config.toml
norm = "rmsnorm"
parallel_block = false
extras = ["capped logits"]
lr = 0.00137
batch_tokens = 65536
steps = 5542
Each number is 128 + 24 x the weight over its row's rms, rounded and kept within 0 to 255. Layers, rows and columns count from 0. Numbers have three digits each. The size before them is the row's rms in percent of the matrix's.

# gate: layer 8 MLP gate, 1216x448, rms 0.0478, rows 599-665, columns 64-127
# up: layer 8 MLP up, 1216x448, rms 0.0503, rows 599-665, columns 64-127
# down: layer 8 MLP down (transposed), 1216x448, rms 0.0453, rows 599-664, columns 64-127
gate599 101:118148128147110111132116147133132148089115152113103159121094153128160087113137131162088136086148159162153123122148145103103148137167118156128166139120136088156088115141138137121132116103131103
up599 096:151179138131106172124151097151172098139153138119088135158132110151171124147146118110123125078122094144154115127114108143111149126098140171141117145127097114124152133101121133106126120109164121
down599 097:160117121154154141160125172159099105125128107122123141127124157104141109099133150128117099160141111135138114111128113110159118117103146133108126155122146089122124124155169102188129101109108117
gate600 101:108081128161092146111141148116105113112128158113132116149103083152118169150098127080103090112119085099155141119131165121129146131143147100150113114137118071132124095142119172116162112099099138
up600 097:128163128108121159152127159130147111115142096128124119081143143173110140101179120111151103155130144111136115125135094122158152112143153130121129114139127125145182077094113165136153122129143100
down600 098:160142134115071159151155109148129118140100161115119131137140166151138129079150119129161131134138114106118102171120171138160130133136098126200147136118158130118126143117110114093156096142141144
gate601 098:113128125129109075133097156107087131133094101167148151094122157141107117190136161119137132089135113097109099143149101175115158159127175151146152130101115097158116103115149138077118135114151138
up601 097:154094130140133130118117134146141102112121093151143100124107174118130156141139154107125105146138106158117133100151110147141143087110125094106133119126162130111131131122139140118146147116153103
down601 098:137105155110164144110119144099126119118176107128133087123128145122145100128095146131121127108148117138137147140089136121103112121104112130125139193125127151146133160152130088143181111122144089
gate602 105:129144099156156078147148138136135090137123131134130106118134143144157136079130151133124137183133135100165108136113148137116110123129092083162130083196153142088171107146104114123097104162110103
up602 100:090096141096101104140130118143126087176061108146139112136110110086138138128134125119105129090081108136135098134132091118171128143140170125128166101128135163155178174113111100151157114112133126
down602 102:166127115151097122108117142129133127093136174170115130129146101143085145120151138137107095127135135093151112148149158111091152135147137154158128159122122131096089122167132127135143081144109135
gate603 095:123116156160136148145091129125129128135166105102080152158138104107150146077150096156142151138126119128132112135155128122122129108161121145107120160103099112094141168126108139145115116128119127
up603 092:127125124119109147120098129144134111178137160132100107137125168124142144127107102147142144068143138146104133172134147127099130154168131200118104084166121134160124067124163143120137127105133087
down603 095:141136105109110113107122130158099129088122110127144133112130116131110141166137103134109115133170124131127119133065112130131129139150088092228150127096115148123150094146104158120109142107142141
gate604 103:148129098102117120142184153137137131110124136147145137101126136106128122108151146106135119171107159097142147124131113130085118151093148152088125136144103141139162189146150129082104101089154096
up604 101:069095153156119153144097115115127171104103156110166146103089097119116146078103139138123159114151137121123136123144131116127121157159155136094155097120168116103153115103135123174137159141149142
down604 100:121125102092141126116136109150150190160146142164111110130103126128111132137128136098127111099130106123105131082110150144123114107131112118117138141098144105184100098154086117168142081147113110
gate605 096:119065171097171095088121161129145102102153202141113125131109085139154095101110109110070114151109143078161113105112130142117129061123098104144112131108141124114069132087161117132146079122122127
up605 099:180146126128119082132156112141108113132125123087133156099173143130120104094151119113130133098145116117142087160127162140112139123129140155146118196145103081108126149086110119136125173126137139
down605 093:108161154135126140158145119077148092139156101144139098138089149134152130155130140133141137090063116143151087122167118133158159166184095093142151109159095102176138103152153141108090101100108136
gate606 095:124115102160128154145148090144120159152147089105165145134147172152126134135097121124111135114138150120087098107086167137091120130136099150123165127107108129139103137121122154124100146093119110
up606 094:113118121125141151161149186110129142117072129122144127102099125114090122124123162154165117099154140109133122119099141133119124183115146100122108092137154172135118149143109159163116095099129131
down606 094:131153122127130134100142123159150090114143122099107161139133110127131166088152145102158119131126064120115128197165138160148141095148164133128106141119114104117122120147155110147171139167117093
gate607 104:119112130154096103122105132099137140105156130169150138115147174112089136119135134180119116140098134130122146124114179117098125138137088175057162122095121094152118125119096138130150121115124140
up607 100:055147141108170160116115145144160069163066164143107128176117086169121132095107109147084093131127096103124130121127101131145147142169154111098115113163148123123124113153123147169113128128101149
down607 099:138117130115101105165132113118106117140084184156155125130088107159102115104154145163137161159097149088089112123106113156096170127129126149154124139122129104137131120143135139128132138119151093
gate608 101:119125126107136125121150138123111122131114126114098155161125067107150117092128142102200117130159116136109136110127145116120119116097124113142105167139106143169135174118124158155105144122162111
up608 099:152139171105142117132091114156102145129151114112164098109101135098085102082117132140108128134130158125097154131101116137124106095116148122148098159176186145156138144142147119115109110135129152
down608 101:106164109144116124113112101186166136129131113127160095127117139119117100153177133124097129112125122140103123126135152140110117148120140127138125120113143139146153144124157149125117183161104128
gate609 094:112105165126106107178096058115092129117100121128103164121101129135148087102121150131151104119108159141142122122106109087138138125112123149120103157120147110113174144093111112036115145114130042
up609 096:130152169164107132106092107124154127121146115125151119147126125111126127145084150189164119080151154168111126161120121161118129142131137133142132140122093136118113159137149123149148109094190138
down609 100:135100134147125156126132106126122108141122167140099096091123151121125107130093165110136119115135130124137124145155174173118196161119131151109100130125124128117128148156117110119144128099148129
gate610 094:121115100143128097119124097140167128083127121155118149159110093144126188135122128148081097135099165095118124110138093144147112090084101161144134086127096143119113161127156132169141112076122094
up610 098:108169139104121124115118160133141120152135150151155149090119133123122098146110127091146124081149122136120131146121158151135119145145095105104083157157123120117119136134070124093075139171123182
down610 098:148168153152131109095108131172175093091109105070156135144116095143167116073126127128147098122132142138139071079131119185115128119109112127136096104130159153100086118163147133141130165128090137
gate611 101:089137113096136150181149089126172127118091155097093185097117151148114098165133112107117149121117125131092138148166077111104147103151136098095148116123140110120127114129078121182151132104107142
up611 097:118147121135169104120095128134123135102092155096157131124080147118153121099130128113133140135148117185116111108133167112156118145131079146087134115133152128097101146089085083120095154149122133
down611 098:115120120126167146179119128145142137159128097124099122120115063084104133101154124133153113099101129118136145127094107146064120113165139134110162164163177131139126135150133122113130126076146139
gate612 100:126153087139141114148157117136111101144127126137132148125129130124108121147102110124137126109118123149115146122097105137187129083129133120143098138121168109120135150100147113102117130115174133
up612 095:141140112101151176142135151141124165143145090145109133166158143116139108129108128122125127121134137098111128170120175165101163085159125128117132107131122121180122143138120134142147154094142139
down612 096:140122110130121105105154090164164152110125158156126102097164148142068130141160110161139167115090096116098093136123145139125115087152174093120144101097096106137141172138113112160108144128084133
gate613 102:124115129138111108103150120125117114144130124154120128109095159101140111146111140127119127135112118100158126131100157093109104150152083106126140073093116151139119157134132127108161091112117122
up613 102:124109112135171176144151087156115118140129124115128140107125109164122109123102072104178157183108156146153116113116130161116103102109159138074117173115146179133169112076155120126179127149075134
down613 103:107145104096116123105149127151143140143145135124144126088118116127095171139115055105143153104130122127126121098103119130156136149132131118109155126106107091177143097147133123103127142098137121
gate614 099:104128122163143154150144171110100090146102070127102110144152169104112148121162168181152137120097109127088160130127135102128110132129163164059116138159091094117135112140142079106100116105140103
up614 096:107122071122152124125123167148101110124142098150151109128141109143077131155150118136144137130141179142143136111136142118114141172137093106110148128133121083108152118105082161113084117134147100
down614 098:144059147124090118148138133133169170135106132100127162123100133125144069126094122131092110116116099163128115155076146131137143118127155147124187136113083152111126135093124103126105137142105128
gate615 104:142142152144132128099123064109130146108170172123113174122110167123163104144116113112148151112168082112095138104096083115122092121125165146137159091153098122126122091132133153114093140108143116
up615 105:118153131131132149111123104108162127124084119135137152123169106115103124148140134121118145071139135155128150116171134121119142135141113126083147099101161123132135147133115093125131162127128093
down615 103:105104175067122177132130170135098154120146170113152133125106147176169096126084150184124164139112155118124134098125109095121117072152122135073133152149090117093137171123124125106133129144111127
gate616 100:148128114139153145109140157134104159140132140110102151185141099102126154119135131120157123135127161126105103137136157108144157098153080126152169158144145117140070100156122139135085118137101138
up616 098:129115138134136133121134122135129155139132180152183133118180164128111146110133157085134171099131142124101146111069129135141150159156089142137149171103061128105126127143106125112112116168154131
down616 099:090110108100113142127110155142114113117114110110094164093117103138143116142157132143147148152107138126124111161144103134064136108103138136147155123164136122099131100153138148155129119095143142
gate617 103:126094096153139135114115134077133169144175122156128086171165092141150124110127129125122130118160095121098160117159090183158101170136143122153105128098155135125161134154134114110169136128104096
up617 105:170119086113129148129122132110102111151136135140146091139105144149120145140105106125198127120132125176119099115106151132097096144105136119130153134122143120155156115117138127110170116098135099
down617 107:188153137131072140122148143175143121159157094093137136111159119146090114069154124139101129125136147140120124125179144156121099115144154107115124209131105113116112141111152194119136102170148127
gate618 095:109166097089113099085108118157120145139146123145109132126074140127143173155173143147134126137104168097122135120128118185115103089148126130116158120141104145129106116138093156093135135097172147
up618 107:102166106129125127097141130117133145167118095078151125091114146120104128148151136095116174147125099085138100151140055141173117141103158158142138088126121131127123158105106114174103131106083114
down618 107:121106097107148135119101117145122122139134065082099157131122106169105105144084172121149128117112136123124126130189131145076113126138116113124125169120126147137131088116150160052133125097118150
gate619 096:138136135126169140125110125132083119117137140131072150146148134132116110114112145091135119135147091139100129163193142152145089129084102119157150133133088160129100129140140139122146163126097164
up619 093:122144120107139162160182116149123138112125131147089146146133153130141123138115145125153136152146096094180102129117115121101133107130113147095149150131127159138097138123127123106084126105114133
down619 098:155130166175090116164092074087123110136111115141149094094097132103137133103136103132099101144117164153160139148145148120137150137152112137127145124098137060126106110115108132164130168160114156
gate620 104:147096153136133160130123091134114162141126169074101125114119139114091153147126106145131124159125112144124139096134086101113094140093097138127099196133150139146099122141157124141125117129134085
up620 111:124135080107091157164112112119134189142131116115154122116115141127109117070112134128179109094098117142132153112095124125132131122115104136125129140156146095104137090142119161100124171136112110
down620 110:138109120171137147140081128116089113157112139125098122101114110133106130125142127179143149127086139096112148178117140147106155137088143088180122149136111087120096108173134108099139082125102085
gate621 100:102153174119103134095130155135137119161104094119126142156119142136115156112151125124158103108145135120154149140137145132136117126158117111154144101113157104124096094128133113143149141126136109
up621 100:076146120095145137132124125169127129129138137110168113124150091124159149103115150129090088168108084104165136105104118152129145157172088097163106105117140114150166138146131106129143127151113126
down621 098:141118133102136133131168166139139149107135149110114136087132138201150157148111095130126096122160105170098125181133114090135124140132147133110155145130117122109081119111109128114140144138088133
gate622 104:132134143120120174086139138109137139112086155113129158131165093164125144089157124159161102111129125132124105084142113132134148159138079121115125154158132142138087157129136196123128141070117146
up622 108:109138128158143156108112127159098178122137133138140108097137133128093130113081164158108136153110171101147134144135144133116166108113106138136141135089093105131117105161098146172115100125096158
down622 103:124126149132126128138100122172106158102130131156133148082152123151106153094108153125127120108151099155186131123075124110120146153155129113178122137100161152076148063105138116098132125127165135
gate623 097:101125173142155108140135171158115157117111121103155137091159145147111116114135132121120144125135138138133130133073153131098143198152091114141139089133137119095096108107146109108105129156153115
up623 102:093125159130114134129126139129117121089146170128126152098092128147123102106160101134140067148146129093150088165153133124133154117104120160149099116156138159150090161118121128142115138139104145
down623 100:136085107100114131170123116138136137140084133118118149121139134120090090118091126127144120106189162162145120124157149146139104130125120054151095126085128132101112129155110117134128102144160104
gate624 104:091123112163132129131174086146120156162133155127115147089127123096168128088096136142112143073101121102162125098117133146130088174130116146121130163113111120112106155116126139124089139126110090
up624 105:175172149159124122126073108133134087114119142127130118155142113099123125115113076113158136130119128120176111123129116132156132109188084129131151081124095129132129084148134186162098147117133127
down624 097:134142063151092120126137109123128097101114122145149137103122108128118101148126083133139139180148124174131122130136142148118181144084145129143111121150138140162106073130122165130148152109088161
gate625 101:117133132081142121128087104109138143141105156125120117151130123118138117140120129126116123150146141083157108151139084121119123111163166101120083118130125112126122142138074082108139134137147114
up625 100:138174118149145163082111108153124122151122126112138112121132151109124102177098115123141086132143105124110117116154141124146113149150127129166115147127124117141099128149117172170102113101163098
down625 101:118091143111109083125132096099159133142106078178108106102109109123121142082127118123092141163154123112173136100134132101090180128124137123156099160110156111111118113088131177126126131142130155
gate626 099:155151114159081131097129129120113097142118117098109133112176159074104169081107092127119112150138102123127118122133133174119148165132129149120105109145138156127154158108137142146147153129150151
up626 099:119135131162137129117105137061092153131101115120124165132163156104111130154108128115089124143117155135132113114122110142148123210143123130127140106143161122126142080089131112125151173153150117
down626 100:082137112120190128140124122131156122114104197099162102124115121126162130160146128142141103103121134123119135131139142136137109097095138096159138115129121158113149113092112148069104204109149168
gate627 099:114151125127103113144103119151111138116155108093180119142140216094135103080125109138101157104130123159100148114144117101115112148126123150134114106116139128124125129138069139079125116138136119
up627 096:135162171117122107128161098107140126140143146099125131108190119100102124156112142142123113131166082110129113109147151148135119119152116155079143114137125114109129102153149139110089150151135099
down627 096:103098111154163162162128151135121152138144139117116145138165110105158161091137086102109105152134081101091124134158115126123136141113197120158186120116117148152124095142118117109141123117105174
gate628 102:147097063118168170132089148147106144134087108136096168105109124120130129116112112176122144123120131113182133147085134114183133116082119117113116139177107144119108093124126087122095133112123106
up628 102:124131160078108135101136113107104119129159123150130123187066099136140096131124102110106117108162107090129147110097091133125119114122155165136134122138145153139111149123128137111134144122081168
down628 101:109142088112115118108118158151081121124150118103123087138142121076151072163159148179128132102134134108138113123178133150135098121138128145150106171162093110127128160158126174131140092152135102
gate629 099:108149152112120067117152088125122135132144115122125135146111096146140145152090124142180137106120167133096088125153145135140118109136161132123114131088104142139090166136101115118140135098127186
up629 100:125135158142093154172097167110125171159143100099158132143131129093084146149126125144149129099134116081105143131132113143164124120073131096131114109103113089132106139154088084127144089171165089
down629 102:155115152138103134110103096108146119147188123130109125138096074168191118117140152148130112120133122152133079076111146095106159120123140152067138159115147092163143156098129163145161114123097144
gate630 091:111102127099098133106127141134142124139118131152120099099139115106134160185141091156157163110113089133122113164115111175113135119143126127152142196119121114167110179095110120144153136133106127
up630 091:127109132129111098153089061106134126136138138114159115144132144144126134138087124097123096097140166116141142148124154104123057154142153141103184136173132154142116159132124104162147131105151113
down630 093:121175127138130136084117152156130131142157135095121092095132141156111092161125138178112138134098116168139131147114152137109128112127109132092119092145129106151092103129123093114135174152104130
gate631 105:125148108119100162121134132081124106129136114126138109128132182111146136129161123092149131131142136137138105098153144121141122179137086114112144175123111095186135122147100157108134116082161110
up631 106:135073151166145131159073116125111130113137125125164169123153139149157152099061133110102114170146094176197103151169083148114127159125134158109114111137111117124119120059148126099157107100111109
down631 104:157135148124144142113079121147154170122161127143131157143136101138101103128126138091132145118148088101174142106149118154152131139089183136125121139136141117098127146147094128176099121126095147
gate632 103:088119111099124141132096162100151116164111099118154143078106109131125141107135122111121147129136103138103127149147115178138076111160094140151140155098173164145119171148150156140157136114128162
up632 108:152091158150122087075151096154140143140112143097123152108109147143150207141132139126144140120097143102116079083093138157155104142127172126105120120177119116153118094147094099126118151104142118
down632 105:093132141153141157156131119177141195125150135137163134120127144134118149141111133144140108162142152112124126085170129147142119152098134114121140107140128143137147160117103127106116140122135124
gate633 105:121115131132094090114118119146130166159120114149156157118124116121141131091101155138125123136148140150110173128115113114162082097102140173154114188118131122156143129172139098139123119120132160
up633 106:152108097123103121106106119154146130100132080139139078131139099152122127140103146148117105185107155179100144151136064133116120127117092157128145134093095141154105140079138148195132168141156143
down633 102:127124112142154113139120124116101106107143122121134107124145116137126146117146124103108139115119098142114217186155121106150123130141155167142114183099145138137111100082142120132118141137133105
gate634 106:112106155092130112169141119111133140122092143083120150144144143139134118112098140130110168117120168143093115148121074107106089142117114113123138123137115083111122129148119104174159100168139134
up634 110:138155169151121131104149140112081170133144103152129101150115149198095158109107115110105152139142173151164098116114151109150112168150154105133118142143145146124121115099137144129141140145157134
down634 102:190156178140123125092138159111105109131088147136101104150100161169129123106102121153125127122124156090191127117119096181151120143100142154188135136108074151111104127116157159104114155134107118
gate635 105:083108149133133129134131122090118152146134113104148153098114100153143108126131111142127133154092147169128089137131105166195077125131133108121118154143110111143094087106096114107117178124107121
up635 106:093149148122134157114139134134100117124112149160147102057166087145103090147144122108120102139135106101117107102167125105130120140132120107151125179143104057096124134131119119132129127121107124
down635 103:143149144057136127132158131151131140147120146144085114173128153146122204102104156103113134091111082104136153103089099118127128139114123138137131122121146137081090133107161134106118115147092146
gate636 101:100124114135083118125138087114132138160116163115113146137124115138111098174162163128091141134158105142110140144128111112134135095122111122106147130110136160085091112129114134144150119131140123
up636 106:116092151117136126133135110121107155152137199133110077127098157132094149128135115096157096091098156110136130077115096090124158117096165121147149177137074145123145148085130115170111122114111094
down636 104:150149091095117161118168121146111141159091112105175157135147129143170123107111172123110139128102114153152094126111114085125094143083098077135162144073112127132076113106143137150124109144152123
gate637 099:113140117127120170122102136111166136129111122125141137143142169126104168124122145124126161142134128146161102157128104131143105111185115125122098131142149091119139136132104167146152124135108150
up637 102:151125178118098081086149149091153131136101149154113160129132094124119162104122144124151167098104103161097136142137163141129095110125136168163116138099109075168143113106141116114107119060107151
down637 105:117163084144103144127093137166116121130107150151109176141144115189115122137123157105111143125148141118163169118123128124152107169094092173151121115112065099149118151158143134130148139138136094
gate638 102:140117140157120124082119180163125097164131119128204106189103148169169135149138121105118090147098121140139154166132121111119145145141129091183104138128160087154107109131161143128155135137128152
up638 098:103092089160146136083144151149124119110134106099120111113095140104147162163098153146142169145172120084141130107116120119141134077138115087116116123126129132137127168138141163151120127120119107
down638 102:139058135144132101125113097120126123142147127126110108134134095122124129124150100102162088147118120157148159148122135112150114148112095097133130119123130147150120126148115134088114099151147108
gate639 103:110148149101094105137121126112104096137136116144134156127165103171138125104132103146112106130142110116120126136123133108153107146161119177144097130106155128105105128128102172131142097130134102
up639 096:113089153114130173141116112140124144126102125137136128118088073135158108143121166118106139142189131158172175147119138119137186137141144141141094103129089103150153111135112129118129153132108104
down639 098:137144147127095085147164123111137097143096089167102153121099168143157162125141129137112134066118089135120101121118095121122101128109077144140155159167128077138117126098137128192172151136088105
gate640 103:109125141107059115130160138122126100140122145131119122105152134140084151099123145151149140138130121118143145154154146161116131103114118134137102139174142110106137109132128099129172154139127152
up640 101:091150116074165184143143131129084139101110096129099066128119131164147108162104126131099107104115089144138115130121109143121170144150122129139178144080157141123116169103112165111177089127109088
down640 100:108125107093148122119126094082162129117099155154136135096144160127115161123142122099141117094099150084117139129140113101151136112145133117153126149113137124099097103102117106142133151143140157
gate641 102:110122119163114112182110081117092139164125084131114121106114120125108123109167130141096108129132140120110128159103148120197116119132093126115120153138110140161121120111161116125131136125169149
up641 098:079101093149129133146111142106131114176162145115120089121123150095098129092123135125174126123133153136140150142096104096140148121083116188105108121130133136088148114142108126132147133098143093
down641 099:127118131116117102118104077118151126137071112110136094152143130087167121111125107156083135087145149057125108168114198132189110159157119144152107157198132157133155156123113106109112137116129120
gate642 104:125178122093141165099146146096131134131140124152115139158122159130148118135110124077124126156104163107136121115126126106134130155141078081108149152128113135108124142068128119095088104101113094
up642 099:149112125159162161136144132149128156110102084101066111148121144123135114151102131127155173134123132161138117115090138089136148120133109118123127135164142134161162155124177136153133078141116121
down642 091:118122126092079109084109125130132114143121223119136105097127119124193133097157135128118090100131144122169107128122139098110123078148113100124094139145111141101094099114072131135090147099116125
gate643 105:125160104152100162105105136111163143097155137136110133134112139165134101165195104149159185132115099153157079122077097140114111163133108096108128168115110172183177153111114131141145146103133097
up643 101:081145097106106089166146108086116169154164089160158152146062095171103097130181160164141121099132121149148121152120164154118125164148131153170105112166090117119167184178129115090133131158129147
down643 102:056119128080114124155130105127118156098146109126129158101133083134127122159059136158141114124096079135121136096119155168165119144140129145153161143152140092135148135149191113112091150105108076
gate644 103:135123143101172113151125139100103153120114134112147178132129163132145138139145150125078144146149134142115122144115106141151058145147121119116138198098159061125132078146139162133118112135094166
up644 105:169097125111109174141128126130144171160136106148174093078066124148155145157123097100106143105082150147132137144135119107123107134143156099139109099094120140086080096139138184107105114112104154
down644 105:140159131152106153150146172148142079139148151167126164109144126136136146147114111111119118134121178152166139139119095137130104104121110131119107103114043142108138131121107134123155136104155078
gate645 097:155113158133123141113134109123186096162118175139115119103155158135141203131135123134105098086110116153096133149126121101104166147155127170126123131113163139131101151107114149111119123135161112
up645 094:091108146111104117094086130127139104083126112150133116162140099107139132143129086119112098096148123103136153144136161127127142119129168121140157122091129108112115163122109073122120166144115097
down645 092:140131141138124145102138120134118192107123101103162149114107117166122102151143153113150119144111082142124090144085132145110119137121113100076092124136138166151135087124144148145113082106149151
gate646 101:118119118140118115112156134156125114184128138096150140140099156151164136077139183200174126141104088144183121149174146142106137126105124152131121111169126139049115141135145141106123090150126129
up646 098:151126170104173132105118140130132087124157162038143100138124142133110113159119106115140083121143087150085139147131128098114169103155140170147171132114100147131092122126133122140138120117083072
down646 099:113065136091114145142141100108174106125156099162199101106102143094128164100127061117067112150137162118109115100114136147136161120161133106143141116094134164144090151120175123146145123094170144
gate647 104:142155130103160116113112117104151131118122114068127134106131137150159093125131136146132095133120101181130131146127122106097121118132105122101169158126091124059105119118168172127128143125096126
up647 100:155106106088098157118131136122133103139114116148133133131164162165113131136098108096152124133113129130132127103152158149157117104128177114182099091099118088163150117120129118097148141117140122
down647 097:130149130122129091125139144148103136129154120139097088156110130161155103142140087130132122122121114130139111128137119150198129159127127214148084115088124186128123135133137131176127108144145123
gate648 099:164099120124097086143121127125176101140116100073146117136139121085102103129119131102172143156149179130152111120152133098180126165154119131142154104172149153135126154114150160157149161126129131
up648 098:137151156096150128115122104112124081107091111113130150137136105090161076160118141114120149136080135153132153098133102122073128123124117086131105106108106104141132128140063120125129124133119120
down648 097:098135100133091143101115106119118150086109095119068121120084085114126140129105162157141130140129141111120121128119090128154129149173138119098121131103123114151121167096112124154132140138095099
gate649 100:121120132152125157115128139138127122133144127135113119109095141133109109134173104149115119120137110091160103108112148124152108131098132135152101151149142090107132146118161169164149145146140152
up649 100:117191118122146125072114077139152118106101107135098145081138110134144124136140093121126147075148072152115143121122128104130128108160106143164133119120116106110121135126141117117140128138136065
down649 098:143133145104115157134129120139128131144091117129148134102132103162131177129139123140143110185127112079133144127130147169098114175124139100149096130096172175108102157151144145114117105108141120
gate650 098:107177081126129131149148149127124117131106100127123110149112136107165155114130121103098088133151109126121093110187098152093114141130108125106146166087112099088142158158089114159129124097131123
up650 100:107121142102141096129111136121146085148131148173078117109118086110135115086111133145153103185181141084143130109127141102169116103125179158102137116127115118136168150126133123094124148146104096
down650 104:137112141119140189131140176137162167141097128124127106116119125128110118132098134125083142128187137167096131129096126128096091093167118134111129094103124090143093131137118136105147130117106141
gate651 102:104114134156095124140111142132094137112155125104117096140160082123125135121133097120146166085143130144112117154106160207119145114118136175118108137069130145181154098131144144121149151119128131
up651 100:097137142127103145122160150154146113123134187155136146155141130126167103174121164150174106136131149112092156119140139124144130117102136105091082161107186144147145112099153117115143179137140130
down651 105:122125115124086125103138153093128141112129167108108113118110118126130116130159175128155109110146079125133152114119153182150155120134159133160103120092098127115116152134168118125158154140196091
gate652 098:152133055137076118125141127124120099164141134121119141133141108149142136100132128152155134171148112146145141139104135175128125108114141127152114129148102111100135113141117104108117141143127152
up652 100:141109097111126119100127137170176145155158150103128134088140114123074115156118143108151147153132184117166127155095106121129096172126137148176128110107120140152151129138121152152137172157138163
down652 102:161154157086175056165103096114121124126145159124094149121127091112127101111103132160129144130110140116137101107137121118161102101100144096140125108091132142094073132134153106128130126126160104
gate653 095:138112135106120148105111132134128109147121151143137137118099121142144114123113106151112150130140148142165136160145111176111148129138093095138098198090151148123131122125119091112163114118152127
up653 105:106122135126086172146110122092111135112111133102137100110147068091093122129135123113127136154141147102065136159146151152103117160141085118110132119154132133142070127103159124156106131113129127
down653 100:129132153108109124129148090121106147133147098133123130127122184163126079105130144132150082162139146150133107124146148187100139124128112110153126133136145127112167093134162107137121120132171159
gate654 098:145135107128103153138127112142112124170082123109150093103138131110130119133082168138104132164163106094110118121163143133105138133126108144150139147094169113107122117110167176114105130151166110
up654 099:138175118131111137105166112199123142131107165161209144109133112078126110111133134090159151111115124104129112124153131156146169117157148105123096143172142102105118114122104123101109164167167134
down654 098:132095131090139144181088104128095136140097095083147074138163111094112137166139137085132098136188122109136122129117104107095059123152149095125082132147100121114121150139138101095090126104113143
gate655 099:108174114114142126160170138106170094122147179092148113114129114097097179116140149112134130126087072116185140146113164127075132146146145133154126188111117138147111142143108107141127157138102120
up655 092:108150120132104133125173127153183112166132118127109089138122134110146147135152181120108104104116131153125116141118103098126148148104078161132079155160170117132156124144128113180145096122137098
down655 098:113099119136148173117099100108106200174116082140142150116098136131102140101129106152102095153105118091125127128139149154139155119144127176114111123128096188098127124125176178117146125130116161
gate656 102:080104148160090172152134114139119132133107115142116123119134138147154157075169130107127095129153140142122117086127148137123138151114151104117056154121147137134123099100126106102113122133165087
up656 103:109127113124137101152110098122117107134115122144134132138089115135110151131089158113109124121161131161121126156085113131096152146124093101176089154135109120125135142108122113130165149106137152
down656 096:106137134146130165129108121123138139171136145102126110105117163104124096117119120128175121134148078143150120142138123146114131101174121171168142129089147119099086137146176162131172106149135146
gate657 098:119139151136095139136115126143184120109110112134124100099135128126140079132118116138133115146094139118118104070148160142121170142129105143071128158124127089134102141105142111107089126131127075
up657 097:151137110129142129123149117145085134166119141129133097157129075144143140125134134085127124132106130118123177139123124146125059147150166123121154121144144125140125097124114134148142075152116107
down657 095:147125073117083113111100079092108114117150134132137135108119093106118125146123118093089157112104112139154108153132113101173112156115109134138157083098141129118132110133104129100149157166145135
gate658 098:118121111141148139134111114160143135118123143111146160105092126071124110152122102113144113142069146136092096171123107147176115141132113141137105108122107120146102099118139158129143126121116101
up658 094:121112148132133074165129154149130100129133152134126119144138104129105137121088142138143130129141129148157134118126142126148122119115091143164148124143159096135230116119140157106169107090135132
down658 096:129124124123127125141120109119160126118110121136125139128093137140124107096143147164125127110150075071149124148159126104137150171117127114152112146141140152104155125103120054126126115127120140
gate659 105:146148113143117126130136094115100114172125151123102150074105096139094075130117120105146111113092157144186102064121134168156092119109151161137092136089125128115090100140127154128096093148102124
up659 104:125147110138100151153162129166137127123136139116126081154167166136095145140134154128137123112138104111147122125083144104143100132111102130105080132072113145119120123127165093129124182133181111
down659 105:146105125134159163125137156100149067113164117128156128145107119123128109147126127145085124107154091120098092114106113102123094130177132120189125188139122155114135131119160129124128138118128113
gate660 100:137085119120135143166126155081140109140149116105102130127134124111149094147148148115129131132154156117161140154144138117141099142162123155107120114145115098145043120159119123117136128149148136
up660 099:124138099126160125096124153097138138161110161142125093074118084102125136109140140129190159084169102142110098108186137125153119126093131153112145093137111115117117163111143130120110126076124100
down660 097:137130168128132102107150109098117105150143118125132116117105130087120131147111117143103114129112135079101135169129147159139124190132126130197077138153154104112125101108177132132131124176164183
gate661 098:131134098152144112139135133150111118149151130131106194111138131138115121112127140175120120163107116137154151100137095136118120133154109134100101137117162185109134134101113129136117106110107135
up661 101:150175097107125124137149101117134087133179147136128155094151126110158129117069130119110152096092152102103146115030145134128128124098148138166127139146137078127153111127121114110120131109154107
down661 100:086137088130093131144107128125154196121093103081107105139147158127114106124142121132100115164148114166144138123154103110103093148145096154149154168180118129137116130130144118135163128094131156
gate662 102:132085173137139143117160169162129153116104089141113111078154131132135118136127184136116120135130140135095128119122160167149108133147081086111135146131130122150153099121136151143128155142093115
up662 101:165083119176102120106124195113103085151134148108133108123124111112119116079138138139143119113141167113144134169135089131123114111117129155121147121129107104129149169181072120125113116109107090
down662 101:136122119133149116104165078122135148111134125116135101140134153124100141157139132094110114161107151137128109120199114112109139127160110115173126108149136140139106125126155142125124150104131135
gate663 101:111120138165158156158133133132117149130124156119173129121079124177101130129168138111087108091133107155163123127093128082112084145122119156145136132098141153111139087123101148087101104120118109
up663 101:136115111109125160096118128110157166096137139138137124112115159096096140124153110107110110148098162105139108092104126153092102131102140121102111118099172097110131150134106172155126099134132101
down663 105:103112135115154142135115119115108148134167126153136151148145118096138224119109157158122106111130126082123123103078122150126146142150098123082133139123098127110147145154090096145174108132142105
gate664 097:120109132122130095149100120140122176151168096140126126103130115141140155111118117122186117151145140141104149135125118099080113157148122130154133095095138153144176152148124129095155141163151121
up664 097:126143140115118093142139132111118146096099092097163142107130119137173135176154134126177120111139110125169118094110094124095145139106097122148123090151150140110186133136100131119113128155120115
down664 100:112106127147113139126161118129154116137121104138159142106135117132127133145146173122154173128189094129128092085128147145123164123108124137114081144169132100162094121120129085124163169124134093
gate665 095:166157105115138125134146121151102107123126130141149132119111167099168164106177124132104140102144148154073157122122112137158120128153146126130136143144156128164113097103123120104117124131120135
up665 110:126121100108138065125159125134136128062114106103143141108187141108140168111119087131124131117116152058142113152120120126146093107128086143145133104114128106117089125108121103155134093102086141